Weights of a small transformer language model.
Architecture: LayerNorm before each block, learned positions, biases, tied embeddings.
Training: a variant of Adam for these matrices, 144M tokens, 8814 steps.
Each number is 128 + 32 x the weight over its row's rms, rounded and kept within 0 to 255. Layers, rows and columns count from 0. The size above them is the row's rms in percent of the matrix's.

# layer 6 attention value, 128x128, rms 0.162, rows 102-126, columns 0-127
size [ 86  82  69  59  73  85  88  83  90  70  69  68  81  78  80  69  66  80  63  76  73  77  76  76  86]
[[149 125 137  93  89 115 142 113  94  82 131 106 143 140 178  85 137 117 138 129 117 163 143 148 110 114 105 138 134 169 149 135 151 130  58 150  52 136  90 181 138 164 136 176 153 184 182  92 161 189 169 138 150 116 141 155 166 115 148 155 104  87 100 143 114 132 102 114 150 173 167 132 130 158 120 138 136 119 133 127 122 153 151  47 115 146  76 111  85 202 116 141 105 142 116 137  67 130 132  83 106 108  91 190 134 150 144 126 128 141  91  51 127 157 156  82 122 177 104  49 120 167  99 166 159  93 100 199]
 [118 117 111 133 118 162  68 143 171 132 141 110  84 148  80 121 160 109  72  97 121  92 118 132 176 163 129 112 116  91 143 182 120 118 138 121 117  58 147 161  19 125 137 111 159 136 146 130 136 121 167 124 153  98  97 131 157  60 138 164 138 126 190  79 110 122  97 150 118 136 154 144 113 119 144 102  99 145 148  94 134 113  89 139  88 124 146 143  91 115 158  95 200 125 137 154 148 158 142 104 105 205 212  79 174 124 144 104 180 168  94 187 110 150 125 161 148  85 117 115 115 122  75  74 114 136 130  61]
 [146 108 140 128 125 145  95 139  64 114  98 158 129 122 132  79 157 135 173 117 163 113 100 144  98  99  55 139  70 136 105 131 165 115 138 143 116 203 110 118 226 134 131 151  75 151 173 130 155  73 156 134 118  58  94 135 128 186 121 116  96 112 113 177 127 136 163 113 196 146  61 127 150  92 101 139 154 113 144 119 122 110 149 213  93 194 104 128 167 121  44 164 103 112 107 110 131 115 135 174 106 157 103 156  69 121  97 133 122 119  84 118  98 121 142 132 127 164 133 125 122 152 134 138 161  65 132 160]
 [120 147 114 169 106 123 122 135 121 114 142 123 119 136 109 128 138 110 138  96 102  85  94 151 201 140 168  73  97  96 122 195 125 161 131 133 111  83 123 109  58 128 134 133 137 113  56 153 111  81 133 133 112  93  92 160 139  58 154 180 143  87 204 153 134 155 176 148 179 146 141 207 119 152  92 128  92  70 135 148  95 146  87 159 109 122 113 127  86  90 191 119 130 114 178 121 179 154 162 140  92 139 153 101  81 106 170 128 131 125 117 153 110  77 103 117 170 107 120 122 128 107  91  71  77 123 166  58]
 [161 112 113 111  90 103 193 151 108 146 129 112 119 124 129 127 130 118 124 155 141  81 153 110 144 111 163 129 133 106 144 147 165  98 126 103  79 196  95  44 141 153  86 118 157 134 149 114 101 150  90 128 107  83 119 140 109 164 101  95 103  99  78 113 143 129 152 127 163 116 120  34 138  47 118 141 152 163 157 132 125  74 176 148  79 114 107 102 146 182  85 170  80 184 107 108  61 112 174 145 142  91  80 136 139 138  96 154 111 121  80  98 128 129 155 185 131 189 134 164 144 104 141 119 171 112 129 211]
 [147 178 121 160 150 147 135 117 134 149 117 106 117 134  87 155 134 231 117 124 158 105 156  87 106 120 121 101 132 111 134 157 179 130 133 130 148 141 107  94 144  78 160  96 158  81 119 130  60  96  88 110 164 132 124 131 123 144  78 141 114  99 160 130 124 120 180 146 167 115 133  94 124  68 125 170 107 181 155  85  76 106 127 129 124  40 109 170 163  78 139 177 109 160 135 142 123 118 140 138 146  66 101  39 134 156 115  60  52 133 153 100 100 115 100 129 163 115 197 163 123 142 166  78 143 106 152 119]
 [154 182 146 112  85 126 155 153 114 138 158 116 177  98 163 134 123 137 227 102 111 106 117 183 111 120 158 160 121 152  79 124  70 155  91 134  91 151 143 119  89 163 144 139  86 137 126 104 155 160 148 151 154 173 141 124 126  66 137 118 168 129 130 115 108 146 103 140 176 146 120 178 176 112 144 125 128  76 171 162 205 104 122  77 102 119 110 146  98 149 201  83  94 119 173  96 139 131 125  70 118 137 147 149 138 118 139 196 166 101 147 136 152 112 121 187 137 182  57  84 121 111  96 155  55 138 117 149]
 [111  85 125 139 171 186  87  97 150 174 130 122 123 131  83 135 143 127  58  77 138  99  99 107  74 155  95 103 105 114 120 152 142 106 180 129 202 120 153 114  78  80 162 116 108 113 123 169 136  53 147 105 132 127  91 134 136 156 146 131 109 171 189 142 134  93 134 116 124 106 137 121 109 147 136  90 127 155 120 103  79 148  91 161 136 172 190 141 161  81 114 100 206  99 118 107 215 160 105 118 124 181 175 113 108  85 150  76 138 137 112 152 117 112 115 115 149  70 141 176 128 146 139  73 141 175 144  72]
 [123 124 145 179 144  79 131 141 132 120  95 132 169 111 154 100 130 154 128  73 131 127 152 114 142 103 107 132 170 146 132 138 158 138  87 147 117 205 129  70 172 146  97 172 153 119 110 119 132 123 126 129 106  97 129 103 102 151 135 100 134  98  61 119 140 130 138 120 163 141 124  98 147 172 115 126 141 101 150 117 197  96 175 125  92 137  85  84  79 188  69 121  95 122 131  83  96 108 159 135 127  85  54 183  56 116 163 168 114 120  92 146 156 130 131 133 129 215  76 119 131 114  93 191 160  61 133 211]
 [170 168 149 109  49 174  82 111 147 164 111 129 204 108 140  90 119 130  70  60 136 155 134 136  83 113 170 159 141 162  80  92 109 169 117 112 120 156 107 184 162 139 179  85 151 140 151 122 114 220  90 134 206 153 123 120 169  93 122 118 141 158 171  94  93  96  87 132 110 154 110 155 169 120 160 121 146 105 138 105 193 162 138  59 147 135 103 136 104 126 151 147 147 129 124 129 125  83 128  75 125  89 168 124 147 170 159 151 136 132 167 149 141 134 101 151 159 179 129  79 108 158 117 158 100 107  95 155]
 [144 160 109 101 131 127 186 139 125 146 130 116 138 126 137 140 110 168 185 134 115 134 190 144 158 141 172 196  83 127 120 150  82 132  74 110 138 201 139 137 108 120 112 147 119 117 209 113  84 173 111 109 119 167 162 131 110  99 121  88 127 145  69 108 120 103  99 119 123 121 139  73 123  83 119 149 125 132 155  90 190  94 196  90 125 129 140 113 118 168 127 108 114 100  86 144  49 114 120 119 227 130 162 136 205 151  82 168 114 118 171 173 164 126 123 177 100 188 121 118 116 148 159  91 128 152 117 170]
 [135 121 171  99 129 117  48 118 121  91 109 157 106 111 122 120 151  99 116 113 149  95  56 128 165 140 104 132 134 143  99  72 137 103 132 143 169  64 116 184 151 125 123  81  96 147  65 163 172 112 168 140 146 100  93 109 142 123 104 111 111 135 180 187 125 154  62 135  94 125 116 161 174 126 157  93 131 117 118 149 177 147  46 140 181 155 157 178 141 133 103 111 178  67 123 148 106 159  84 140  74 134 142  92 120 134 138  97 161 123 136  97  82 165 108 129 125  66 192 147 129 132  88 171  88 139 127  60]
 [150 138  67 203  90 159 135 138  74 137 114 119 157 138 117 105 129 171 232 115 106 121 155 174 134  52 122 154 133 149 126 155 171 138 136 134 109 137 133 144 118 126 147 101 151 143 115  82  88 106 191 104 153 103 126  97 128 115 139 116 122 160 111 153 118 107 207 125 206 191  96 142 162  79 135 140 119 125 180 157  93  72 150 133 128 144 115 140 119 112 137 123 109 161 169 115 127 137 137 124  29 178  89 132 119 109 132 122 114 108 160 190  82 158 112 162 123 188 118 128 127  73  79 127 116 173 116  96]
 [121  93 115 161 118 176 136  70 133 147  96 139 147 143 143 116 123  83 188 181 138 151 167 141  84 149 135 146 188 112 169  92 119 120 107 167 126 123 148 153 161 117 111 116 183 137  99 103  79 112 129 107  96 160 155 139 115 137 129 107  99 190  79 150 124 131 127 114  59 150  79 113  62  80  83 141 121 153 114 168  79  92 211  68 195 121 139 146 123 132 126  82 123 143 118 174 104 168 102 133 124 120  98 158 133 148 146 161 186 121 185 147  34 113 148  77 104 120 141 135 124  95 167 101 169 130 132  90]
 [121 128 149 116 149 137 107 109  97 136 122 154 208 132 163 134 109 101 149 152 112 153 138 179  88 126 103 185 166 139 106  61  83 123 119 131 145 166 116 169 228 130 146 158  83 138 150 147 153  95 118 119 134 139 147 120 132 214 124  75 138 178 131 140 132 122  85  99  86 104  70 147  89 139  80 131 148 134  65 138 125 152 174  70 186 160 169 135 157 175 120  73 120 105 112 132  97 147  75 129 140 133 147 184 138 128 140 176 206 106 164  85 129 118 146 108  88 118 107  65 131 122 168 132 115 102 100 107]
 [109 121 124 127 162  53 143  40 105 138 133 144 112 152 176 164 127 116 189 146 100 159 137  99  70  68 118 154 141 124 126  78 151  99 175 139 142 121 135 130 207 115  70 139  70 133  92 169 143 109 102 127 108 138 125 114  66 200 118  85 120 131 141 159 141 114 136  84  91 120 117 135 149 155 126  87 178 136  90 184 123 151 163 140 219 142 139 141 191 142  98 111 102  97 110  93  98 120 145 173 169 116 102 126 102 104 131  99 101  93 137  67 119 131 140 142  83 106  81 200 126 123 130 142 142 145 146 111]
 [106 107 120 202 135  91  85  77 166 120 151 114 148 150 147 184 110 146  76 142 116 174 125 139  92 154 123 126 165 127 134 138  98 128 136 152 114 101 161 183  70 114 136 155  87 107 153 159 144 148 113 137 143 193 141 107  96 152 159 130 218  99 148 137 123 123 136 117  64 157 131 190 128 168 152  93 108 130 106  91 119 136  87  96 131 101 166 161 156 130 129 106 138 106 101 107 143 147 147  67 155 175 170  66  99  62 161 155 161 107 176 138  87 102  98  92 125  88  58 130 122 121 117 129  87 142 125  31]
 [134 109 129 119 112 127 106 120  64  88 123 170 193 132 125  97 145 130 206 149 148 139  93 173  60  95  48 141 143 143 129 136 163 130 130 138  84 121 149 121 163 185 128 134 104 134 144 103 154 129 195 139 160 134  93  94 115 159 115 133  84 170 119 175 135 152 164 132 178 148  71 135 169  86 145 122 148  92 151 160 139  81 113 165 126 212 159 162 157 170  61 167 101 146 134 121 117 160  88 102  68 178  99 121  91  81 109 143 156 123 148  89  61 155 119  94 106 148  92 160 136  98  97 153 135 112 120 132]
 [ 90 150 104 166 128  95  99 142 105 123 146 137 152 114 167 175 109 128 113 107 114 115 114 152  99 130 111 101 155 120 124 137  94 162 136 115 104  45 166 162  58 159 139 142  77 107 108 131 144 141 127 114 119 195 112  82 130  66 165 134 181 154 167 116 138 161 135 120  83 147 130 215 156 196 146 131 107  82 113 175 142 159  56 106 161 148 188 132 152 135 133 107  85  76 122 135 152 155 114 134 126 182 166  59  99  77 163 127 109 138 127 104 114 103  95  76 118 102  78 115 137 147 104 216 103 153 135 105]
 [137 105 164 117 130 110 128 107 176 106 101 123 152 155 132 131 133 119 103 160 134 209 211 132 123 179 123 155 211 123 162  73 112 117 124 152 112 107 120 133 170 109 135 147 167 137 129 114 107 156  84 115 115 144 139 124 126 143 108 124 155 122  49  93 130 116 132 124  23 147 124  85 106 117 125 134 112 169  84 121 152 129 159  69 195 100 130 133  99 172 122 185 112 119  80 117  35  79 182 116 142  90 116 125 156 161 131 148 115 124 166 200  96 136 116 123 123  95 107 136 137 110 188 112 167  69 109 137]
 [124 202  81 204 161 130 186 152  88 163 120 111 140 124 167 105  84 159 143 149 104 136 193 168  92  99 165 127 118 126 152 162 135 177 118 146 100 191 109 109 100 152 122 121 165 139 151  96  95 156  99 132 163 159 147 116 110  93 126 125 173 162  87  98 110 123 136  99 173 174 123 137 152 167 108 128 140 142 154  88  84 139 210  64 107 111 116  95 123 143 132  73  72 168 157 128 117 131 155 110 138  83 115 174 118  97 129 123 100 119 142 133 185 100 171 163 123 201  43 107 118 124 129  79 136 128 128 158]
 [157 125 123  79 101 166  89 134 155 113 132 110 128 134  60  92 127 156 109  89 125 117  97 123 116 147  97 122 115 135 109 132 113 148  95 103 105 110 170 132  81 145 202 159 145 137 191 138 122 173 132 124 140  93 114 168 178  65 151 154 156  82 132  72  99  84 119 150 187 129 141 130 168 126 151 112 116 139 143 115 137 110 119 143  51 130 103 145  78 138 167 193 190 126 136 160 155  53 171  97  96 167 189 125 175 148 130 133 136 147 113 220 158 151  98 164 178  90 118  79 102 123 115  82  95 106 119 155]
 [114 104  71 156 111 117 149 124 100 109 141 115  62 137 102 158 147 137 194 167 105  92 120 108 208 150 148  78 140  75 191 116 177 120 161 130  75  47 115 121 104 126  82 144 149 120  53 153 101  88 130 135  83 112 145 181 106 117 130 136 100  97 156 156 163 135 174 126  95 134 149 125  65  97 112 131 141 169 129 164  89 100  61 178 151  81  90 142 132  91 138 162 127 142 135 151 111 145 139 160 116 145 103  85 153 118  99 134 107 142 135  92  76 132 135 117 122  74 197 183 154 137 135 122  96 168 153  84]
 [103 169 125 170 156 130  52 143  88 108 132 139 123 127 114 114 121 147 126  98 163  98  92 152  58  90  93 126 137 168 128 164 115 125 162 156 123  84 115 183 147 149 178 111 109 102  83 139 135  40 143 140 116 117 101 132 140 174 121 119 130 171 220 149 134 137 144 137 167 125  66 169  97 101 107 154 118  85 126 155  93 153  83 108 116 164 180 155 167 130 107  71 123 115 146 120 208 170  97 123  98 175 131  92  47 109 142 134 172 126 169  91  90 115 130 101 142 135 114  88 124 132 124 129 125  72 132  62]
 [120 115 108 138 169 141 114 115 174 141 114 106  91 152  98 172 132 154  25 108 110 169 165  90 152 150 174 139 157 107 142 122 144 134 127 145 173  91 131 145 111  69 165 126 165 123 157 162 104 155  77 130 196 117 126 138 167 126 104 134 146 118 156 128 119  87  92 128  71 106 171 114 123 126 119 121 117 152  91  63 117 138 130  44 138 112 139 109 130 107 189 102 173  95 137 119 113  73 145 150 134  73 138  92 162 126 198  69  95 132 151 206 142 142 115 157 154 117 178 133 113 142 133  29 164 113 130 106]]